config.toml
norm_eps = 1e-05
rope_theta = 10000.0
init = "trunc"
init_out_by_depth = true
decay_shape = "linear"
batch_tokens = [8192, 16384, 32768]
train_tokens = 101900000
max_steps = 6171
Each number is 128 + 32 x the weight over its row's rms, rounded and kept within 0 to 255. Layers, rows and columns count from 0. The size above them is the row's rms in percent of the matrix's.

# layer 12 MLP down (transposed), 512x128, rms 0.0947, rows 426-438, columns 0-127
size [121 104  97  90  90  86  87 106 111  86  90  90 112]
[[120 121 158  81  58 147 117 155 138 135 105 196  72 126 104 169 130  73 131 107 150 161 140 123 145  89  99 170 103  59 178 133  91 128 155 112 154 139 154 121 142  62 136 117 134 118  81 104 124 143 148  99 136 128 104 134 159 125 120 161 124 116 128 127 101 113  95  82 126 155 120 134  95 130 107 128 102 141 109 120 190  80 106 144 123  83 147 136 182 169 212 126 131 142 244 122 140 121 132 122 108  94 101 123 130 147 193 142 160 109 163 169 119 161 114 126  99  82  67 187  97 138  79 208 155 124 117 164]
 [184 168 197  93 120  94 124 114 136  98 119 124 121 175 130 140 120 136 190 116 175 155 134 158  99 212 118 137 157 150  92  91 118 172  31 165 112 169  29  84 143 118 125 112  90  95 145 132 146 122 106 104 127 175 117 162 101 113 146  73 138  72  89 143  90 113 134  94 108 124 132 162 139 134 135 112 111 158 148  89 120 145 147 122 141 123  93 156 111 175 177 151 172  60  84 121 127 120 125 159  74 132 150  67  90 152 145 185 177 117 148  89 155 125 155 109 157 150 141  70 120 144 130 135 119 104 134 116]
 [153 176 152 125 146  55 130 148 180 127 100 101 121 140  72 103 101 126 103 114 248 131  80 173  97  88 151 143 138 159 129  58 144 121 143 158 153 143 109  94 138  90 120 149 111 130 135 179 119 128 136 155 156 107 131  69 149 118  27 133 152 117  95 142 123 140  76 155 152 125 112 184 111 116  87 162 116 132 189 177 125  83 132 100 157 176 142 128 139 100 114 158 140 112 135 145  72 145 152 115 138 131 141 133  85 156 135  72 159 185 138 121 109  67  71 143 132 141 117 110 157 141 123  96 140  85 160  76]
 [ 92  63 121 101 155  78 130  79 162 113 190  85  58 153 147 110 114 180 136 151 141 155 138 155 135  98 117  75 120 156 134 114 165  85 137 146 106 144 118 107 149 134  82  80 166 137 171  93  69 116 151  94 140 178  95 107  30 123 127 124 133 101 176 140 101 107 157 169 186 188 141  53 137 122 141 162 153  75 135 134 197 151  95 141 117 145  96 130 129 110  70 140 114 131 165 116 133 185 109 168 118 169 173  97 181 125 146 131 144 138 177 133 123 146  87 121 147 176  92 138 121 108  96 132 130 114 149 135]
 [154 141 168  89 152 170 139 111 117 100 181  84 142 132  90 182 180 152 132  68 100  66 128 153 124  56 129 186 115 121 153 125 114  69 188 115  97 114 117  89 152 161 140 118 116  84 152  97 160 152  94 131 138 134 131 129 164  89 165  98 106 176 141 145 108 104  89 124 155  94 124 124  62  88  97  83 108 181 156 154 103 133  64 133 123 120 115 117 142 133  85 164 129 138 167 151 141 111 123 154 112 113  58 122 154 175 149 106 124 132 233 117 121 145 140 147 103 213 129 141 141 113 155 183 149  96 112 111]
 [ 83 134 104 224  84 175  91 134 135 131 162 144 103 164 160  87 150 130 184 120 137 142  67 134 135 132 120 119  91 154 159 164 117 188 133 152 143  98  81  67  73  94 158 166 143 167 172 140 125  57 141 173  88  90 131 122 171  87 136 158  97 104 169 114 126  78 101 138 101  88 137 181 153 127 134 100 139 111 135 116 158 134 108 178 169  81 182 144 159  77  80 153 111  98 145  93 153 164 139 140 116  75 111 106 103 126 108 120 131  80  77 133 142 143 140 171 160 123 117  90 184 161 147 102 108 133 110  84]
 [135  68 128 110 139 162 143  65 166 138 168 137 151 111 139 163 199 136 126 147 133 110 151  87 170 141 105 143 118 145 104 171 166 134 127 144  64  82 135 133 130 142  78 129 117 125 129  99 129 160 111 129 173  98 113  96 156 114  52  85 107 146 123 143  65 141 150 104 178 164 120 164 117  38  96 166 160  67 150 133  95 187 151 159 102 143 133  91 135 146 102  86 116 156 138 115 119 101 120 149 106 126 131 147  73 151  81 160  69 131 134  87 128 151 107 161 175 158 123 149 121 129 153  73 200 101 215 136]
 [145 164  66 144 139  67 105  92 104 146 162 131 147 201 160 152 109 123 136 140  99  96 156 101 105  34 110 123 111 102 157 122 199 170 128  59 154 136 147 129 176 152 111 138 180  83 129 125 148  85 105 162 135 205 121 151 136  60 117 122 162 144 106 114 131 118 156 123 146  88  87 111 102 136 187 123  71 125 169 114 129  95 113 129 148 121 151  83 111 159 172 132  99  66 134 118 160  68 115 186 147 153 130 119 138 208 138 157 134 109 152 135  76 147 148 108 173 102 116 108 121 117  74 161 112 101 148 126]
 [102 113  92  75 136 153 159 115 123 141 104 176 149  50 145 106 107 125 112 124  88 183 115  94 144 175 138  63 113 136 178 123 128 131 132 127 155 142 125 197 138 121 136 154 116 100 133  64  85 160 139 100 146 161  88 124 140 159  95 160 158 143  69 144  94 116 182 112  92  81 171 121 123 119 104 158 120  63 147  95 123  82 175 148 132 115 171  98 148 119 139 107 117  87 154  77 144 163  95 123 120 100 128 144 185 157 182 122 135 159 172 198 148 141  79 117 132  67  73 148 143 138 146 119 145  89 151 219]
 [119 137 149 101 127 170  98  87 186 155 112 150  95 101 132 161 142 178 110 138  78 124 146 158  93  45 140 179 134  98 145 122 111  78 218 113 153  88 155 100 171 146 171 109  81 120  79  70  97 130  93 178 162 173 140 111 154 134 138  96 135 136 133 139 169 125 143  99 111 131 146  88 132 140  78  90 100 105 184 124  68 135 135 197 156 100 107 148 178  88 103 156 147 120 183 126 104  89  87 121 177 148 169 158  69  99 110 101 129 126 113 128  75 139 139 139  61 154 158 109 132 145 168 165 138 127 116 131]
 [ 91 174 225 128 139 131  88 149 146 145 127 158 140 153 126  48 165 179 128  81 255 136  70 129 156 101 170 128 119 155 177 143 138 108 104 148 110 119  95 143 110 110 171 140 132 131 126 116  84 125 114 158 107  76 129  90 135 110  77  77 141 130 157 146 185  78 118 103 127 160  99 172 121 150  86 111 163  89 158 147  91  93 107 148 144 109 101 103 134 113 113 144 161 136 152 106 114 161 147 136  62 118 131 122 136 151 191 145 143 103  90 142  90 152 105 114  85 143 141  89 153 166  91  79 143 149 169 115]
 [105 117 136  87 229 189 145 132 158 131 184  78 112 116 186 127  72 144 190 132 124  72 185 110 160 132 143 145 159  96 113 122 129 104 124 142 153 105  98 142  81 167 154 134 142 142 148   7 103 110 147 127 129 135  95 139 133 115 173 147 172 136 139 131 133 159 177  98 141 123 133 126 149 174  98 144 125  96  85 135 127 131 123 124 128  74 153  98  99 148 125  86 100 142 189 158 125  97 135 162  67 117 115 124 161 125 134  98 138 154  92  85  98  63 131  75 140  58 133 155 143  94 130 106 181 161 111 132]
 [184 105 102 103 115 162 121 184 183 131 128 163 103 113 103 118  79 162  85 147 151 110 176 119 126 148  68 202  89 164 146  78  90  65 102 189 157 147 157 155 106 167 114 109 130 109 141 134 181 126 174 166 130 126 116 137 137 123 125 145 126 157 147 147 110 135 164 145 109 157 124  94  93 103  38 162 152  94 134 109 147 118 119 115 100 144 124  90 169  91  82 142  96 102 110 128 119 201 131 141  52 139 160 138  31 153 142 116 113  80 187 134  94  88 166 152 135 124 150 142 126 165 124 104 115 148  87 151]]
# layer 12 MLP up, 512x128, rms 0.103, rows 427-438, columns 0-127
size [101  79  98  92  86  92 109 109  92  79  95 111]
[[120 116 120 174  99 180 133 168  77  51 138 141 199 115 100 158  75  91  61 182 151 102 112 134 149 131 142  93  94 140 112 151 123  95 182 106  57 136  99 107 135  92 118 146 101  94  67 127 121 120 104 130 155 158 155 160  93 208  87 114 132 154 109  89 128 115 193 121 171 129 129 177 155 136 136 100 158 147 128 119 137 174  85 121  32 122 193  97 139 150 138 116 213 125  84 144 141 151 136 159 128 141 118 118 131 132 101 150 135 104 117 133 165 146 162 114  98 121 127 173 142 146  90  93 164 121 121 161]
 [162 161  94 108  93 148  95  71  92 127 116 122 113 161 138 110 141 154 151 104 138 147 145 120 159 161 155 137 123 114 136 161  66 144 102 111 130 106 153 120  60 100 179  24 106  94  87 134 150 110 120 179 122 140 158 135  86 178 156 182 103 113 146 103 137 182 113 148 115  69 124  96 107 133 180 102 156 122 140 107 147 168  86 113 142 169 107 107  95 200 129 130  85 150 158  87 220 142  53 176 103 121  99 135 121  75 113 130 109  90 147 142 129  62 151 102 131 164 132 136 140 187 118  88 147 126 129 153]
 [139 163 127 152  62 138 152 137 130 101 130 106 185  59 147 151  91 136 164 146 142 121 160 143 132 186 166 153  99 105  49 202  43  91 155 115 145 144 159 183 149 124 105 126 192 157 122 124  89  73 120 129 149 109  89 148 147 196  81  97 136 100 135 128 125 133 135  89  81  95 137 142 108  67 100 182 146 159 132 104 124 103 159 158  91 136 115  98 146 105 156 145 138  81 115 117 152 171 148  83 133  92 137 182 141 145  94 113  93 144 124 132 133  92 132  72 129  81 165 153 125 164 142  97 123 129  50 130]
 [117 140  78 143 108  77 157 147  81  83 118  86 127 132 134 110 105  80 171 154 160 185 167 161 171 131 142 149 115 106 115 132  82 121 115 143 141 141 118 158 105  84 122 125 147 117  89 158 157 172 113 120 129 166  79  95 236 160  57 158  89  97 127 132 158 115 158 140 133  87 119  98  65  74 129 114 153  85 125 155  99 153  62 132 118 166  67 135 141 138 151 166 133 164 138 127 107 127 134 155  80  98 164 107 167 137 130 129 127 135  73  77 134 152 182 168 148 134  58 193 103 129 142  91  85 115 127 159]
 [153 137 121 114 129 116 137 142 115  98  90 108 125 124  65 159  88 109 187 109 131 131 106 122 147 129  93 132 107 118 123 118 121 118 148 125  63 104 147 178 170 128 103  73  86 147 114 119 155 185 186  84 144 123 139 191 107 150 104  84 141  63  56 131 116 201 127  72  90 114 105 104 141 136 192  86  68 151 103 109  96 171 181  67 101 160 101 106  93 174 176 156 164 136 130 175 118 115  71 176 114 164 176 143  62 124 156 154 171 145 147 163 133 148 119 118 140 113 175 119 136 125 153 164 112 138 147 130]
 [131 153 172 134 124 157 115 113 130 127 157 171 194  86 162 145 136 121 122 109 148 125 106 204 155 148 143 144 105 137 105 121 166 127 120  65 157 110 144 137  99 106 164 122 111 108 126 153 106 150 159 121 139  78 192 196 143 131 125  50 145 135  94 120  81 110  82 106  83 139 117 121 152 110  90  79 118 161 118 143 112 109 117  69 100 107 141 103  90 111 142 116  70 139 128 181 108 178 106  98 108 134 151 115 101  94 216 153  99 132 104 209 162 145 161  73  90  99 141 150 174 128 113 175  65  89  63 128]
 [174  74 145  73  91 118 103  79 119  83 111 103 143 130 137  93 105  96 189 147 154 188  94  85 132 109 109 147  97 140 113 166 158  74  95 130 139  79 128 160 210  17  92 148 151 132 154 183  93 159 173 127 181 155 139 138 161 159 110 187  98 142 142 101 155 162 149 135 137 126  82  88 110  98 166 117 159 171  89  97 107 116 125 112 132 120 114 133 126 144 160 157 153 137 159  57 156 155 133 130  36 151 119 139 159 160 115 139  87 128 136 121 114 171 150 106  77 120 109 147 147 107 153 120 106 119 117 122]
 [127 132 133 163 123 109 163  91 114 115 119 103 151 189 116 190  87  87 104 118 176 142 114 119 176 109 166 190 117  76  95 108 147 105  99 143  92  13 111 146  62  78 131 138 105  92 113 196 103 116 101  90 146  74 132 113 147 163 149 117 121 144  99  86 137 106 148 125 160 125  60 134 180 117 168  81 119 144 148  74 149 113 108  85 115 169 102 102 144 182 168 114  96 131  71 145 111 163 153 138 145 155 152 122 165 117 146 139  97 163 167  71 154 130 126 113  92 180 136 114 181 146 163 150 108 137 142 121]
 [ 93 159 117 116 101 146 211 193 134 162  56 149 132 122 146 152 121  47 168 104 150 104  82 213 152 109 105 153 140 129  67 115 130 123  82  97 111 136 121 127 110 124 113 121 130 115 146 145 132 142 168  53 136  68 123 124 174 164 129 150 132 140 137 109 109 140 172 141 127 146 132 114 127 153 119 101 100 158 113  68 152 139  68  80  84  92 122 108  85 185 168 116  91  97  87 171 159 136  74 125 166 139 164 144 144 139 123 125 141 137 233 136 152  97 105 124 125 114 167  82 135 145 143  93 167 105 147 101]
 [113  86 116 124 160 146 155  97 145 111 139 156 126 167 156 130 167  91  78  89 146 180 159 159  93 148 147 134 135 132  42 175 107 170 126 115 172 138 126 172 120 109 175 115 182 139 159 121 121 111 153  78 146 134 119 126  88 151 144 164 123 139 100 106 133 144 119 105 119 152 111 126  61 103 183 139  89  99 137  50 128 192  65 169 155 154 108 172  57 112 135 129 124 128  73 137 142 100  87 124 144 122 152 117 121 137  58  54 140 142 157 120 172 139 146 110 118 127 100 111 152 165 164 141 144 173  26 112]
 [127 103  97 183 101 157 138  73  94 115 138 168 149 130 111 100 127 163 108 183 125 160 100 151 144 139 115 173 144 126  63 163 102  85 137  76  78 158 140 100 153 116  77  90 205 150 118 132 122 123 163 153 150 170 160 186 135 116 132 108 126 103 162 147  76  80 143 136 155 126 173  98 122  93 136 126 146 160 153 183 181  99 135 101  98 169  54 170 156 101 171 116 180  80 118  97 126 152  86 123 162  98 148 109  77 121 119 180 128 133 118 130 145  91 145 115  90 123  55 132 195 135 121  80 104  72 146 128]
 [165 138 163 120 145 137 146 121  51 104 119 136 173 138 138 126 119 122 114 135 158 153  62  97 162 148 146 149 105  80 127 119 162 144 119 145 133  86 136 144 135 103 170 162 133 152 153 119  64 160 187 165 154 113 120 161 122  94  96 110 198 161 179  65  91 137 150 105 121  91  92  93  92 149 128  89 154 171 162  69 100 117  96  70 110 135 132  83 104 161 113 149 102 115  98 167  73 122  79 105 157  68 230 172 149  76 133 119 121 143 154 150 128 111 148 119 201 108 102 124 189 143 123 110 117 117 105 149]]